{"n_layer": 25, "d_model": 320, "n_head": 5, "n_kv_head": 5, "head_dim": 64, "d_mlp": 832, "vocab_size": 16384, "activation": "swiglu", "norm": "rmsnorm", "norm_place": "pre", "norm_eps": 1e-05, "positions": "rope", "rope_base": 10000.0, "rope_fraction": 1.0, "qk_norm": false, "attn_scale": 0.125, "bias": "none", "tie_embeddings": false, "parallel_block": false, "init": "normal", "init_std_qkv": 0.0241, "init_std_o": 0.0, "init_std_up": 0.0241, "init_std_down": 0.0, "optimizer": "muon_variant", "lr": 0.00669, "beta1": 0.9, "weight_decay": 0.052, "lr_head": 0.00593, "grad_clip": 1.0, "warmup_steps": 200, "schedule": "wsd", "decay_fraction": 0.866, "decay_shape": "linear", "final_lr_fraction": 0.05, "batch_tokens": [32768, 65536, 98304], "seq_len": 512, "doc_mask": true, "z_loss": 0.0001, "train_tokens": 367300000, "steps": 6089, "dataset": "wikipedia_en"}
Each number is 50 + 12 x the weight over its row's rms, rounded and kept within 0 to 99. Layers, rows and columns count from 0. The size before them is the row's rms in percent of the matrix's.

# layer 21 MLP down (transposed), 832x320, rms 0.0444, rows 744-773, columns 80-159
097:30 27 51 59 42 35 35 46 68 62 43 39 61 70 62 39 32 53 73 50 63 45 58 61 38 63 58 45 63 51 28 46 43 36 56 40 39 51 64 31 57 58 43 60 63 66 46 38 36 53 51 42 61 51 39 63 44 36 43 47 57 43 62 66 61 49 29 59 20 53 31 65 48 54 32 36 16 46 63 60
101:63 53 60 45 51 42 46 57 55 58 58 42 51 44 41 57 44 36 56 33 32 48 46 35 29 35 78 52 23 60 63 74 45 50 55 47 70 40 41 40 73 43 45 56 57 44 52 56 33 43 58 24 44 67 42 25 42 41 44 55 59 56 58 68 57 45 58 48 64 64 40 65 46 66 43 32 36 50 62 41
107:53 48 26 74 44 67 49 40 58 49 57 82 32 50 60 46 61 50 29 64 53 48 59 45 61 49 49 40 54 44 67 06 53 46 24 59 53 54 56 40 44 46 63 66 63 68 56 48 44 64 50 44 44 55 65 63 59 74 57 43 43 58 52 54 49 58 55 38 51 16 31 72 49 42 49 57 72 57 67 51
107:48 44 65 50 36 33 33 54 56 27 63 35 51 59 46 45 47 40 55 37 61 33 53 42 62 56 46 54 58 34 33 58 34 49 45 37 49 39 45 44 43 54 69 37 46 45 59 36 40 43 67 32 74 50 65 54 57 49 43 73 51 50 54 37 28 43 45 61 57 30 60 71 56 67 99 30 63 59 43 48
099:26 29 57 44 42 67 39 50 71 46 50 49 57 74 35 37 58 40 43 56 35 45 45 66 44 78 51 63 54 65 31 51 74 59 53 36 53 38 67 50 51 29 40 35 54 57 43 70 43 43 45 51 60 60 60 48 59 44 68 49 55 63 49 52 45 61 36 63 67 42 47 57 47 46 56 44 43 48 42 53
097:45 47 34 31 32 61 60 50 76 54 54 50 53 57 30 62 58 69 43 65 26 45 51 46 67 45 50 52 61 44 50 59 50 39 51 44 62 42 45 47 28 46 36 50 62 44 63 39 57 45 79 36 67 59 53 66 38 38 49 57 73 45 50 34 53 46 53 48 43 67 56 61 59 74 60 49 44 63 51 59
095:42 55 51 45 48 46 46 40 40 41 44 43 66 54 62 74 45 31 54 43 70 46 68 43 46 50 60 45 63 70 45 53 45 41 40 67 34 64 42 34 57 53 57 57 68 73 68 59 55 57 42 48 29 25 57 35 42 19 58 68 48 47 54 60 63 51 41 33 40 56 58 40 61 56 63 61 30 44 84 55
102:43 43 48 63 64 71 54 47 37 53 36 65 52 62 50 46 62 50 36 74 68 45 68 59 46 50 60 41 52 33 23 57 50 56 57 70 37 51 60 51 57 46 55 29 53 52 66 47 63 71 51 46 34 51 54 56 51 41 54 36 52 43 50 40 51 54 36 30 46 36 84 34 61 49 36 47 46 57 45 54
097:35 57 55 46 70 59 35 45 35 76 46 45 63 56 25 52 64 56 49 56 44 48 43 47 42 40 58 53 47 60 62 41 43 49 58 57 38 73 67 57 70 48 47 56 36 57 70 73 61 68 39 55 63 64 56 16 51 43 64 45 38 58 61 52 37 55 59 52 45 48 66 67 75 43 57 44 48 52 56 42
097:45 39 72 70 57 65 56 52 75 65 71 62 42 59 30 66 56 25 31 43 67 46 32 60 50 68 48 46 29 73 48 39 35 61 57 17 54 58 35 33 58 60 53 64 42 40 40 37 46 50 56 56 57 57 29 59 65 52 39 50 63 42 68 58 39 50 55 56 44 22 54 51 39 45 62 39 36 39 35 63
097:61 54 51 47 68 47 45 41 40 48 57 52 54 65 35 25 36 45 55 50 54 43 50 18 36 51 66 44 56 45 47 47 35 39 58 40 43 50 45 52 74 66 52 40 65 39 53 47 55 58 37 43 53 35 42 48 48 46 28 70 45 50 58 41 55 45 66 46 54 70 34 56 46 54 53 46 46 40 30 46
104:53 71 36 58 21 58 43 52 28 35 70 69 62 27 53 44 42 25 45 21 39 67 52 52 62 36 32 48 61 29 46 75 62 56 50 55 62 51 69 60 36 58 46 30 60 58 45 60 42 55 36 35 47 46 46 51 48 68 42 33 36 62 60 53 56 44 41 51 45 62 42 64 68 62 49 59 27 37 63 54
104:56 61 55 44 33 42 50 37 67 49 64 59 35 52 27 63 51 73 49 35 69 64 31 53 56 68 67 55 33 65 48 12 36 44 54 50 62 37 48 32 55 63 63 56 28 53 18 36 61 41 32 62 51 65 67 48 43 51 52 58 47 57 44 66 38 44 62 58 59 42 59 50 38 35 53 43 38 31 51 54
111:47 60 70 51 64 54 59 62 39 51 55 48 82 43 52 29 49 53 41 43 56 52 46 51 34 21 53 44 65 44 52 34 47 60 35 51 45 53 55 39 60 49 48 27 62 31 15 46 64 44 51 45 41 57 45 46 58 56 37 59 43 54 33 67 49 52 78 50 48 47 53 59 40 39 54 30 51 25 54 43
103:52 74 50 69 63 30 47 48 23 57 51 53 39 63 53 51 47 47 44 36 56 58 35 40 57 64 30 61 51 50 81 35 56 49 38 39 52 15 55 75 46 61 32 31 31 50 37 56 63 46 47 59 46 58 36 17 51 47 64 41 46 39 58 29 46 44 50 44 47 47 66 61 45 57 39 43 52 33 49 48
105:30 44 40 69 35 45 37 46 52 54 44 42 28 48 48 31 59 47 34 35 55 29 57 35 52 64 29 63 63 50 49 36 74 50 30 56 60 70 48 54 35 54 58 57 63 58 31 49 36 56 48 44 56 37 49 25 65 22 56 49 72 55 53 42 71 46 37 58 28 32 66 57 62 69 45 46 37 52 48 25
096:48 67 41 61 42 41 56 45 37 43 39 55 54 37 59 43 52 45 72 55 61 57 56 34 60 43 38 59 21 53 49 43 81 41 45 35 48 55 42 72 51 50 66 41 71 39 54 57 43 52 66 64 34 48 42 27 40 48 53 49 65 63 61 55 74 41 53 30 50 50 49 50 51 48 26 52 41 36 38 54
103:38 37 41 22 66 66 53 60 50 37 48 30 61 61 31 42 52 68 51 52 60 39 56 60 26 41 54 51 69 42 43 57 49 67 35 63 62 78 39 89 48 56 39 78 44 55 73 28 37 39 47 63 40 47 54 48 42 49 40 55 66 54 57 29 66 50 68 50 40 61 38 51 54 39 56 35 40 51 27 39
096:42 32 55 48 42 16 65 58 38 53 58 38 62 49 61 61 39 61 68 32 40 53 42 56 49 50 44 74 62 29 74 39 36 33 49 46 46 53 36 27 56 70 63 53 52 41 62 59 34 62 53 39 19 51 50 62 37 53 61 88 39 55 38 56 54 46 44 65 59 59 62 35 44 58 57 53 49 53 38 58
097:61 38 52 51 51 63 46 66 50 58 56 65 46 45 52 78 54 40 53 42 73 53 44 34 43 64 56 52 40 26 60 49 44 60 57 27 46 60 36 33 40 42 61 68 32 45 34 77 73 28 43 42 79 42 38 53 74 52 36 33 60 48 43 74 63 60 70 51 71 60 60 55 44 59 36 47 66 56 48 39
111:49 43 46 45 51 32 51 60 63 42 36 76 49 60 57 62 47 52 71 45 41 36 40 43 41 24 55 27 53 48 46 53 58 34 65 62 47 49 43 66 67 63 55 40 29 57 64 61 46 60 42 61 43 66 56 59 49 64 49 44 42 53 49 54 51 49 40 55 31 50 45 29 62 48 45 37 28 47 76 20
102:49 53 49 50 60 46 40 32 63 60 43 54 52 52 48 75 38 53 59 50 40 63 70 56 47 41 32 57 39 42 52 60 35 61 61 45 53 48 45 30 55 55 54 38 54 28 38 58 49 42 50 44 48 56 49 60 52 43 74 52 48 59 72 32 57 39 48 63 71 38 47 55 51 33 55 59 55 27 49 38
094:35 69 33 57 45 58 38 64 59 67 42 48 40 57 37 54 34 32 42 52 45 51 54 49 34 59 51 56 58 67 35 59 50 40 50 65 48 72 38 49 50 60 53 39 79 40 49 44 56 42 43 55 67 45 53 56 34 27 57 56 53 53 37 14 56 49 76 44 42 46 46 61 49 52 55 48 57 65 56 71
102:83 38 56 43 46 57 54 53 54 48 45 55 50 63 51 48 39 56 50 43 52 52 50 57 51 37 44 71 48 68 62 51 48 54 25 54 64 62 40 60 59 73 37 54 38 54 27 37 41 55 52 45 49 52 54 45 65 67 43 47 50 53 56 61 55 62 62 33 38 45 56 72 54 40 55 47 58 72 51 47
104:47 47 37 56 64 36 60 53 32 37 52 86 37 62 62 59 52 58 53 51 38 51 54 37 63 49 42 56 40 56 47 61 67 58 42 47 51 36 59 52 61 56 58 62 42 51 45 49 47 52 42 61 40 42 42 45 40 45 42 55 43 60 33 33 68 30 33 48 28 55 48 63 37 60 42 60 50 70 24 34
102:69 62 64 56 59 25 46 23 60 53 54 51 41 45 52 58 66 46 42 47 33 66 69 41 63 47 62 43 46 65 33 50 56 43 51 51 57 35 63 51 68 54 36 54 48 30 78 35 69 52 43 50 45 58 58 64 51 83 35 39 56 36 50 51 55 50 57 33 56 76 41 52 72 35 41 73 47 59 52 67
103:51 37 39 40 47 48 32 54 73 66 56 46 38 58 42 67 49 55 71 39 55 43 51 35 54 67 39 40 52 59 70 63 55 40 64 64 57 55 55 51 32 55 53 46 56 37 38 35 56 49 46 76 43 49 57 69 52 40 47 39 42 60 60 54 70 31 54 46 38 43 45 49 41 67 48 36 78 54 80 50
102:78 62 54 47 46 48 37 35 53 64 49 57 52 65 44 67 48 59 45 68 42 67 53 40 41 40 64 32 55 62 37 35 55 48 50 52 70 53 47 45 40 43 51 52 70 50 34 56 44 73 59 52 56 34 58 52 63 43 56 16 48 57 57 63 62 36 63 71 50 42 48 46 45 48 35 51 51 52 50 46
108:45 67 62 49 59 60 48 36 43 40 71 48 43 47 41 52 21 21 42 38 37 53 58 65 69 50 57 67 52 36 52 61 65 59 64 69 48 66 66 56 60 60 67 72 55 46 67 40 49 47 59 53 37 38 30 54 52 51 53 58 60 42 71 48 52 41 55 47 31 35 52 51 14 51 49 72 38 57 35 41
100:59 39 39 36 38 56 67 85 57 45 42 63 70 67 45 51 54 41 56 46 50 57 60 67 53 61 57 75 83 43 22 35 61 54 50 72 31 26 52 45 33 56 44 65 47 37 51 44 43 80 60 37 54 51 68 45 44 48 41 45 43 43 50 53 52 41 41 63 30 59 52 34 51 55 61 40 27 58 36 64
# layer 21 MLP gate, 832x320, rms 0.0692, rows 745-773, columns 80-159
095:52 51 47 31 54 60 61 43 53 59 50 73 35 55 48 77 50 74 22 69 52 41 45 40 44 60 54 56 67 68 58 31 35 46 72 68 40 49 59 48 61 74 72 61 53 45 60 39 42 67 55 58 59 45 67 48 26 47 57 59 47 57 39 47 46 55 51 64 35 63 45 48 62 51 43 63 75 47 38 69
098:76 27 39 33 56 45 35 49 55 48 28 32 60 42 50 55 51 57 56 37 59 48 53 66 67 70 44 71 41 37 27 61 14 54 74 34 53 67 51 57 69 45 52 51 21 45 51 59 46 46 40 55 61 22 50 34 57 44 27 62 59 36 37 60 49 40 45 47 45 62 80 43 50 49 53 41 33 23 50 51
106:58 52 45 36 51 46 54 36 39 74 70 61 66 42 69 52 54 20 49 42 43 43 52 42 37 65 34 58 51 55 57 49 56 44 55 44 60 58 49 64 39 75 17 25 42 52 66 88 46 38 44 51 50 63 42 48 48 72 60 51 36 42 52 78 70 51 46 19 73 60 61 54 76 73 27 46 58 24 53 51
099:44 60 46 41 27 48 45 48 58 55 63 49 51 52 68 60 50 40 65 56 50 56 46 43 34 51 45 53 21 34 48 72 37 56 47 60 49 59 56 43 56 64 50 36 19 54 48 30 47 38 59 70 63 53 54 58 32 48 44 43 37 40 57 69 48 43 50 53 40 62 32 84 39 54 44 54 63 48 33 50
093:46 45 60 49 47 47 45 66 64 63 42 30 40 56 33 74 47 43 55 57 55 55 68 59 52 23 34 45 63 61 47 53 67 38 64 73 48 64 39 43 45 40 58 44 52 59 36 43 54 58 37 55 32 37 58 69 42 46 35 51 55 50 57 49 47 71 65 50 43 57 47 50 66 68 69 51 55 39 53 63
093:60 49 55 48 69 52 38 38 60 51 59 44 38 53 69 61 80 48 57 50 56 54 42 60 76 71 50 27 70 46 44 49 46 50 41 75 65 53 59 44 51 56 58 55 61 66 49 41 24 53 50 36 39 28 49 38 45 37 67 46 65 67 31 58 55 31 59 47 32 51 41 42 32 65 41 56 67 60 46 70
102:47 49 47 60 49 63 47 56 42 59 56 34 50 50 44 46 49 36 44 52 65 42 44 44 64 57 32 40 63 33 31 55 45 48 52 81 42 53 49 65 46 36 46 41 39 68 53 42 41 55 64 58 65 64 48 62 43 51 66 56 42 50 42 70 56 57 56 41 57 51 61 73 34 56 49 42 65 49 63 42
099:56 63 40 27 32 37 63 44 42 68 70 48 40 48 44 66 50 53 69 63 42 77 61 48 50 61 80 33 68 29 53 47 47 50 36 65 55 49 49 46 48 59 61 70 51 72 24 56 49 50 70 68 36 50 43 59 55 51 66 54 50 56 30 65 48 36 56 60 42 53 29 64 48 47 67 52 37 35 41 56
104:58 56 45 65 57 44 59 34 50 70 51 45 60 41 37 55 46 13 51 72 40 55 63 46 53 54 37 59 52 70 59 37 48 62 29 52 54 32 52 35 46 49 38 68 50 39 28 39 54 45 48 61 61 50 33 68 21 41 50 41 55 38 37 41 59 58 21 63 65 33 51 71 31 44 53 59 64 39 31 46
104:53 53 48 46 46 24 38 52 50 43 43 68 52 50 59 51 46 48 83 36 43 72 56 59 44 40 37 42 70 41 43 56 43 36 60 44 38 55 45 73 46 60 34 57 39 59 47 54 33 54 50 25 39 35 78 69 57 53 38 56 65 42 48 69 54 63 49 41 55 36 62 62 40 41 64 71 46 52 36 63
107:58 40 60 39 51 52 42 55 46 65 23 63 39 87 62 68 48 53 50 70 44 54 42 54 62 54 62 37 60 39 25 62 52 63 34 46 72 43 62 53 62 29 62 48 58 52 45 17 44 51 40 31 59 70 69 38 57 54 34 46 53 49 63 68 46 45 39 66 38 47 58 37 47 33 38 68 49 35 64 69
102:56 47 53 66 28 69 19 74 45 60 46 43 39 54 62 69 39 41 33 33 55 49 38 34 54 37 61 49 64 32 49 63 32 41 64 56 65 38 35 50 53 53 60 42 67 35 39 37 46 45 26 50 71 68 49 45 45 54 49 57 47 32 69 51 54 31 59 42 48 44 52 61 62 72 39 36 52 49 47 42
113:49 46 48 67 49 45 52 51 48 42 53 67 38 55 51 35 65 50 69 62 63 35 48 58 51 60 31 65 51 47 52 47 37 35 55 35 71 30 56 58 65 46 34 53 52 68 77 66 54 56 46 58 33 43 62 49 51 34 60 45 47 56 66 48 52 47 27 44 55 50 39 60 53 40 40 74 59 47 42 64
103:43 33 44 77 73 44 66 41 55 41 32 62 23 33 38 74 41 60 49 51 36 40 66 48 47 38 13 38 65 34 33 20 56 57 67 64 32 56 60 51 73 38 55 71 52 52 54 33 56 59 55 39 63 50 45 61 54 73 72 37 50 46 41 67 60 55 54 30 41 59 39 47 72 48 64 60 45 47 48 45
105:45 63 41 46 60 48 43 59 70 64 43 59 52 40 63 52 64 62 49 50 58 43 56 57 54 59 18 43 58 44 28 60 25 57 37 68 51 60 50 33 41 60 28 60 71 53 52 55 46 68 75 58 64 41 43 58 68 56 47 50 64 42 55 40 37 46 56 73 55 66 51 52 51 51 33 61 41 39 27 57
099:54 40 40 58 44 43 60 48 62 17 78 47 49 34 40 60 60 43 64 49 45 50 43 45 52 51 48 60 58 75 56 37 36 62 53 44 56 87 35 33 43 48 41 35 58 49 57 56 39 46 39 42 44 53 68 48 33 51 59 31 60 62 20 42 22 46 43 39 40 39 48 43 40 67 53 49 46 51 59 30
107:61 26 43 67 56 54 44 54 54 59 24 68 38 65 49 36 61 39 33 58 41 23 64 84 30 62 48 22 77 51 46 55 54 47 32 51 50 49 31 62 23 52 45 51 41 48 57 47 45 39 59 39 50 46 63 63 44 64 20 52 51 42 70 54 41 62 65 38 35 47 34 52 45 56 52 28 34 51 47 34
093:40 47 38 63 57 59 70 54 73 61 38 29 57 74 67 67 60 55 55 62 33 27 67 35 45 57 26 31 43 48 42 42 44 35 61 48 52 59 41 36 52 25 62 57 62 65 64 45 45 50 39 41 34 48 54 34 54 39 46 47 72 45 53 62 62 69 52 59 64 53 56 69 50 41 48 32 45 55 52 34
097:53 76 66 51 60 30 56 34 59 49 47 54 60 48 47 48 56 59 48 38 59 39 66 28 63 44 34 51 39 52 51 59 53 73 43 42 54 45 59 59 47 40 69 39 39 48 62 34 44 46 52 49 63 58 74 40 53 61 56 44 48 56 57 39 46 56 36 37 23 61 24 55 43 72 59 45 29 40 39 58
107:40 64 46 54 53 59 53 60 39 56 49 64 40 57 47 42 57 42 49 46 56 45 63 57 49 33 45 66 54 48 60 52 57 62 43 59 36 37 76 31 54 48 63 54 63 45 46 53 60 61 58 42 39 43 45 64 36 82 58 58 46 59 35 54 44 54 32 73 49 53 46 52 41 49 58 35 55 48 75 53
100:53 52 61 50 35 41 45 35 61 66 58 34 35 35 65 59 56 33 82 55 57 71 57 54 36 59 79 46 30 72 34 54 33 65 38 32 31 57 49 62 72 61 53 64 77 62 66 54 46 42 56 35 44 47 48 49 51 43 72 57 68 72 52 36 55 35 50 45 39 48 48 33 60 56 43 37 33 48 37 64
098:66 58 35 53 33 55 57 48 30 54 51 49 36 57 39 43 77 29 75 49 60 29 52 64 47 63 38 45 63 43 58 57 61 47 55 47 58 54 60 68 66 54 52 37 69 46 58 22 55 78 39 62 58 39 60 51 50 71 48 41 39 58 27 54 44 76 71 46 65 53 48 44 53 45 65 50 51 55 45 41
097:66 49 54 47 49 62 46 70 46 45 42 40 69 45 44 56 47 55 52 41 43 49 46 52 24 58 58 56 50 63 59 28 37 68 49 58 63 38 35 56 44 28 64 58 51 50 41 34 50 47 79 62 54 55 39 43 54 46 28 62 37 50 24 59 53 35 48 53 46 62 34 41 52 67 41 43 32 56 49 26
108:70 37 20 68 72 35 33 50 40 46 69 60 39 60 51 62 68 37 40 55 62 61 69 36 54 50 44 58 49 59 64 51 72 67 35 34 74 60 45 49 42 46 44 59 60 40 37 19 43 41 42 51 57 39 53 38 52 37 47 55 69 41 59 41 62 54 55 49 45 47 50 45 37 26 57 67 61 55 48 65
100:34 65 48 57 38 49 44 71 44 45 35 61 52 49 58 70 45 28 42 47 67 52 27 50 59 42 44 51 60 65 48 59 48 46 47 57 47 42 36 53 16 36 52 61 55 38 33 49 58 70 52 54 38 41 52 57 48 42 65 47 28 48 52 45 65 49 28 49 55 33 63 38 44 36 42 52 74 46 36 61
102:36 66 49 52 59 49 63 42 54 44 29 31 58 63 39 43 54 40 40 52 47 82 57 52 56 47 63 36 60 44 40 25 53 71 55 60 53 50 61 44 68 54 30 52 53 51 74 52 50 60 63 60 77 60 32 56 52 73 53 52 52 55 54 62 51 61 52 49 51 36 55 26 36 51 36 51 67 55 57 53
103:33 57 50 51 53 60 56 32 58 52 56 66 47 40 52 51 39 44 43 61 59 48 51 66 35 32 40 40 66 54 43 62 39 44 39 65 61 38 49 68 45 44 58 64 38 58 45 42 46 35 51 64 55 51 35 54 62 38 23 25 45 34 41 51 56 67 35 33 29 32 41 55 45 72 56 38 53 57 60 39
102:48 61 44 61 44 49 39 62 47 62 23 40 78 59 67 51 65 33 54 64 64 47 42 41 32 40 46 59 44 46 38 49 43 57 35 55 62 46 35 62 49 43 65 46 53 51 32 64 47 42 43 46 36 52 53 13 58 82 75 59 76 46 44 44 45 42 55 52 45 32 52 66 39 49 40 41 68 42 66 42
100:57 38 39 61 50 56 78 44 53 56 71 43 46 51 44 69 59 70 38 51 60 42 43 37 41 73 55 32 51 53 60 45 71 57 64 40 61 72 30 59 57 68 30 47 67 41 43 43 44 55 67 60 43 62 52 51 61 42 67 91 58 26 43 53 45 64 33 71 51 56 41 39 55 48 60 34 70 58 57 49
# layer 21 MLP up, 832x320, rms 0.0749, rows 745-773, columns 80-159
095:45 67 50 64 51 53 44 38 61 48 59 59 50 67 53 62 67 50 44 75 57 64 38 62 58 70 44 62 53 44 48 34 50 63 45 72 41 70 63 57 56 49 65 53 36 46 38 31 52 60 38 43 78 56 41 49 43 73 37 54 48 38 56 55 48 60 42 48 51 49 40 43 44 60 49 73 79 59 45 77
099:59 39 47 55 42 70 61 58 57 57 35 44 53 71 34 47 61 42 53 51 58 39 49 69 44 64 71 11 39 44 57 63 68 54 64 29 60 73 31 61 48 44 54 16 55 55 40 66 57 47 58 48 46 42 58 46 69 55 30 58 47 42 32 51 58 51 40 64 62 62 40 29 65 51 30 47 57 54 63 35
112:38 68 76 49 43 39 69 41 53 46 40 60 43 69 47 47 63 50 78 48 69 40 82 54 44 42 46 47 83 45 33 44 62 63 57 43 44 58 56 47 60 68 56 52 34 47 61 65 50 50 61 50 37 44 34 47 66 46 56 54 35 36 57 39 47 57 54 46 35 38 37 42 35 50 43 46 55 26 43 71
096:62 58 63 47 45 43 42 56 57 67 51 59 69 49 66 37 50 64 56 40 44 39 48 38 52 35 61 61 47 44 60 75 58 56 48 39 42 54 57 69 59 54 75 53 57 64 62 61 43 47 48 54 53 63 49 52 58 49 40 49 45 58 38 37 49 48 73 34 36 49 72 54 42 59 30 46 56 57 64 48
098:40 66 55 64 61 32 38 60 47 58 60 32 62 58 60 34 57 41 38 64 63 70 43 63 62 65 58 28 59 26 37 35 54 59 36 52 46 60 51 73 70 58 55 53 57 44 55 56 38 65 35 67 57 45 55 46 53 33 48 49 57 54 44 64 47 61 43 62 48 52 50 62 55 35 34 63 41 53 36 67
097:58 59 75 46 36 40 53 27 47 57 50 24 61 92 57 47 72 39 34 40 59 58 54 45 67 66 61 49 52 70 69 41 47 43 30 70 49 53 32 62 71 59 39 40 39 76 57 59 50 64 50 45 46 24 49 35 68 46 46 55 38 24 49 49 42 51 67 75 31 36 43 66 48 56 49 63 45 46 52 50
104:50 53 64 41 58 43 59 62 29 49 45 53 43 41 70 25 45 51 53 72 43 46 71 36 43 74 51 35 32 66 59 38 52 55 54 59 61 48 57 73 55 41 56 38 45 56 72 63 63 44 48 56 70 57 53 63 41 44 65 38 44 61 56 58 46 52 44 37 39 72 75 61 34 56 47 47 65 50 56 35
100:40 45 73 44 43 54 33 64 44 72 47 49 46 41 55 37 49 24 53 48 64 49 60 69 59 32 49 44 59 34 51 72 50 51 45 49 45 69 59 62 54 46 37 73 56 28 61 56 39 47 63 35 54 29 69 49 62 39 57 25 46 65 50 50 35 44 36 88 59 28 50 59 59 46 43 43 52 50 52 66
103:33 29 50 52 50 38 62 41 48 50 49 63 53 53 72 45 65 66 29 64 47 52 48 60 58 39 60 53 59 34 60 48 65 61 61 57 40 55 39 50 50 50 61 41 72 56 44 56 62 43 64 54 42 33 60 50 43 54 44 48 37 64 30 50 73 65 38 33 27 57 47 44 75 62 57 55 68 61 52 29
099:43 54 33 37 30 76 38 40 41 51 36 48 46 62 44 61 56 50 58 36 77 54 53 54 58 66 65 41 66 32 51 22 43 35 61 56 68 40 74 43 21 48 31 42 39 45 40 68 54 45 50 29 59 69 39 42 49 72 42 63 45 49 41 63 49 61 43 70 51 57 57 51 41 69 26 49 52 49 56 51
104:50 55 51 63 58 56 53 63 50 69 47 38 46 42 43 54 64 58 62 41 55 68 28 48 52 43 67 54 48 55 42 47 49 21 57 60 46 34 52 50 61 53 37 32 42 49 68 64 45 43 53 58 72 53 48 42 29 53 43 69 45 29 38 60 55 55 64 78 60 54 62 53 44 59 58 50 56 66 49 48
104:22 63 40 44 29 53 46 53 45 57 17 39 61 41 58 39 59 55 57 47 53 39 68 50 46 34 48 66 52 31 52 46 82 68 39 41 37 80 50 54 36 53 30 34 60 45 30 65 48 55 54 96 53 56 60 37 54 50 57 68 37 68 48 53 71 61 53 43 44 60 42 40 46 40 32 74 48 61 59 47
119:41 61 40 45 58 39 64 59 60 66 54 42 32 43 22 37 30 58 54 41 07 42 60 55 56 49 43 24 45 32 35 58 51 46 59 54 37 47 33 52 45 54 29 50 53 51 52 51 43 53 47 49 41 52 63 39 46 51 59 46 45 24 67 47 67 63 62 58 60 48 35 65 47 69 58 52 43 41 52 65
101:59 56 50 42 41 42 39 48 53 68 43 55 72 46 50 40 78 48 66 62 40 47 57 55 43 47 50 42 63 42 50 54 53 48 36 67 44 51 44 56 40 53 29 60 51 63 27 79 48 48 36 44 50 35 43 47 57 31 46 66 66 44 37 57 57 33 49 69 56 60 55 45 61 52 61 44 47 55 45 45
109:57 41 41 42 35 55 56 18 39 44 40 75 74 55 54 46 76 51 35 63 52 35 58 54 45 64 54 40 21 56 51 45 53 63 53 40 51 52 66 63 63 46 55 36 61 47 58 34 17 50 57 64 39 55 43 35 46 56 43 49 62 42 36 50 51 41 51 44 56 33 55 46 69 54 26 39 44 37 42 25
098:59 79 48 50 58 66 55 54 43 55 52 50 55 53 43 77 61 48 53 48 49 49 62 30 36 43 48 49 48 66 42 60 70 56 32 64 72 62 43 39 49 60 44 56 41 39 53 32 43 49 83 40 55 49 45 53 50 61 50 66 42 40 56 28 60 49 65 76 65 53 67 44 60 30 34 47 45 50 47 33
106:67 65 78 43 28 53 50 37 53 66 60 52 74 51 57 66 34 40 39 58 47 63 82 39 50 49 46 24 40 55 49 53 53 34 49 44 66 35 80 41 51 24 54 29 61 64 58 51 77 53 50 41 46 43 54 28 67 54 59 45 65 74 19 65 53 74 32 34 45 31 65 56 43 45 41 51 50 41 52 27
096:43 48 55 66 60 49 48 47 36 27 47 54 47 51 66 46 68 39 66 60 58 52 61 74 42 52 35 42 52 35 54 35 44 44 47 42 69 63 69 42 26 63 31 46 48 55 51 49 58 59 56 44 79 56 54 58 47 71 57 22 64 35 58 34 69 54 50 35 44 60 39 42 58 32 71 55 61 48 34 70
092:50 67 50 58 56 53 60 57 58 44 40 33 67 63 54 70 35 44 60 31 64 61 53 61 51 61 67 60 40 56 40 47 45 10 58 70 37 59 41 65 49 45 42 58 50 71 40 54 46 67 62 44 47 38 71 42 49 48 50 34 74 34 45 54 57 60 58 53 87 51 47 73 53 38 56 39 48 75 53 35
112:50 70 51 46 47 65 48 63 70 35 47 74 61 42 80 37 43 54 46 57 47 55 27 50 62 42 60 48 59 56 49 70 60 52 35 30 32 34 39 66 46 61 63 42 65 36 50 55 64 49 77 56 21 44 30 39 30 32 88 57 60 62 59 51 59 51 34 43 42 48 54 63 66 43 63 39 35 41 47 52
103:45 47 74 65 53 51 64 50 58 43 37 60 65 46 58 52 44 46 28 48 41 34 59 59 51 31 19 24 57 39 45 49 46 50 58 58 54 36 70 51 52 46 27 42 42 44 41 65 60 36 35 53 42 62 34 26 50 63 56 75 57 49 45 43 47 74 77 51 48 49 33 44 60 48 39 66 73 71 44 26
096:29 41 56 76 45 39 42 62 80 45 45 48 43 57 41 46 59 70 57 50 19 60 47 56 65 45 51 33 52 52 24 50 74 64 54 56 47 51 46 58 51 48 57 38 49 49 48 63 48 33 61 43 38 39 40 65 42 60 34 78 45 26 52 52 54 58 47 56 27 62 42 57 50 68 47 55 55 76 44 62
099:44 45 40 47 45 44 40 48 57 59 59 56 75 41 45 45 53 60 43 58 38 60 69 44 56 44 47 49 49 46 30 32 57 42 58 36 27 46 64 33 44 38 67 38 49 43 68 51 59 51 49 52 49 46 52 48 29 52 45 40 36 52 56 61 29 70 53 66 70 65 37 46 61 57 44 60 49 36 42 56
100:42 60 46 29 53 53 40 42 65 40 47 24 56 54 22 64 51 40 27 56 43 44 66 25 44 53 48 52 22 49 38 52 39 59 27 20 57 56 68 53 39 58 61 66 61 63 43 38 60 38 51 48 55 55 55 50 71 60 41 48 55 42 53 62 36 43 56 57 57 42 61 41 53 26 41 65 49 43 42 47
102:53 30 47 69 70 62 37 56 63 39 57 35 46 77 62 72 43 44 38 61 37 63 55 53 40 47 50 54 74 64 63 57 56 42 44 59 43 50 47 35 48 48 51 42 64 32 46 49 57 53 38 63 34 42 31 65 77 42 42 39 48 53 57 26 72 37 61 76 40 65 56 40 23 59 53 55 44 40 56 33
104:37 54 50 33 52 57 34 47 65 49 64 47 37 56 55 40 48 68 57 54 54 45 21 58 52 40 50 56 31 69 70 49 52 19 47 58 62 64 48 64 54 50 59 44 49 71 49 45 62 42 40 41 49 30 45 41 47 63 61 60 44 45 56 59 62 48 55 58 48 40 47 54 72 61 46 47 41 73 35 53
100:48 50 44 45 23 31 47 50 29 46 45 42 46 51 28 61 48 75 48 43 41 41 48 29 44 37 56 68 52 46 37 51 54 41 48 47 65 63 40 62 41 48 22 36 41 45 19 48 54 43 52 50 39 64 44 57 40 63 60 48 49 31 67 42 69 50 58 56 60 56 44 60 38 51 60 58 49 44 51 62
098:50 36 58 48 37 57 36 72 47 51 49 73 38 43 41 54 51 45 58 35 47 59 57 67 38 57 51 49 44 59 54 46 72 43 48 43 55 61 50 38 47 71 41 33 52 30 68 68 38 34 45 58 59 45 44 51 52 32 25 46 54 57 64 40 31 53 44 59 69 50 42 46 53 45 50 38 62 48 58 68
100:49 58 47 64 52 51 63 53 66 62 65 24 48 43 32 58 65 64 47 77 59 31 58 41 68 69 56 68 43 60 28 58 64 58 66 45 40 44 45 47 62 54 34 54 48 53 48 52 45 56 63 53 72 39 53 49 56 50 67 62 57 58 72 51 83 34 40 54 70 51 36 54 43 38 59 44 62 46 54 83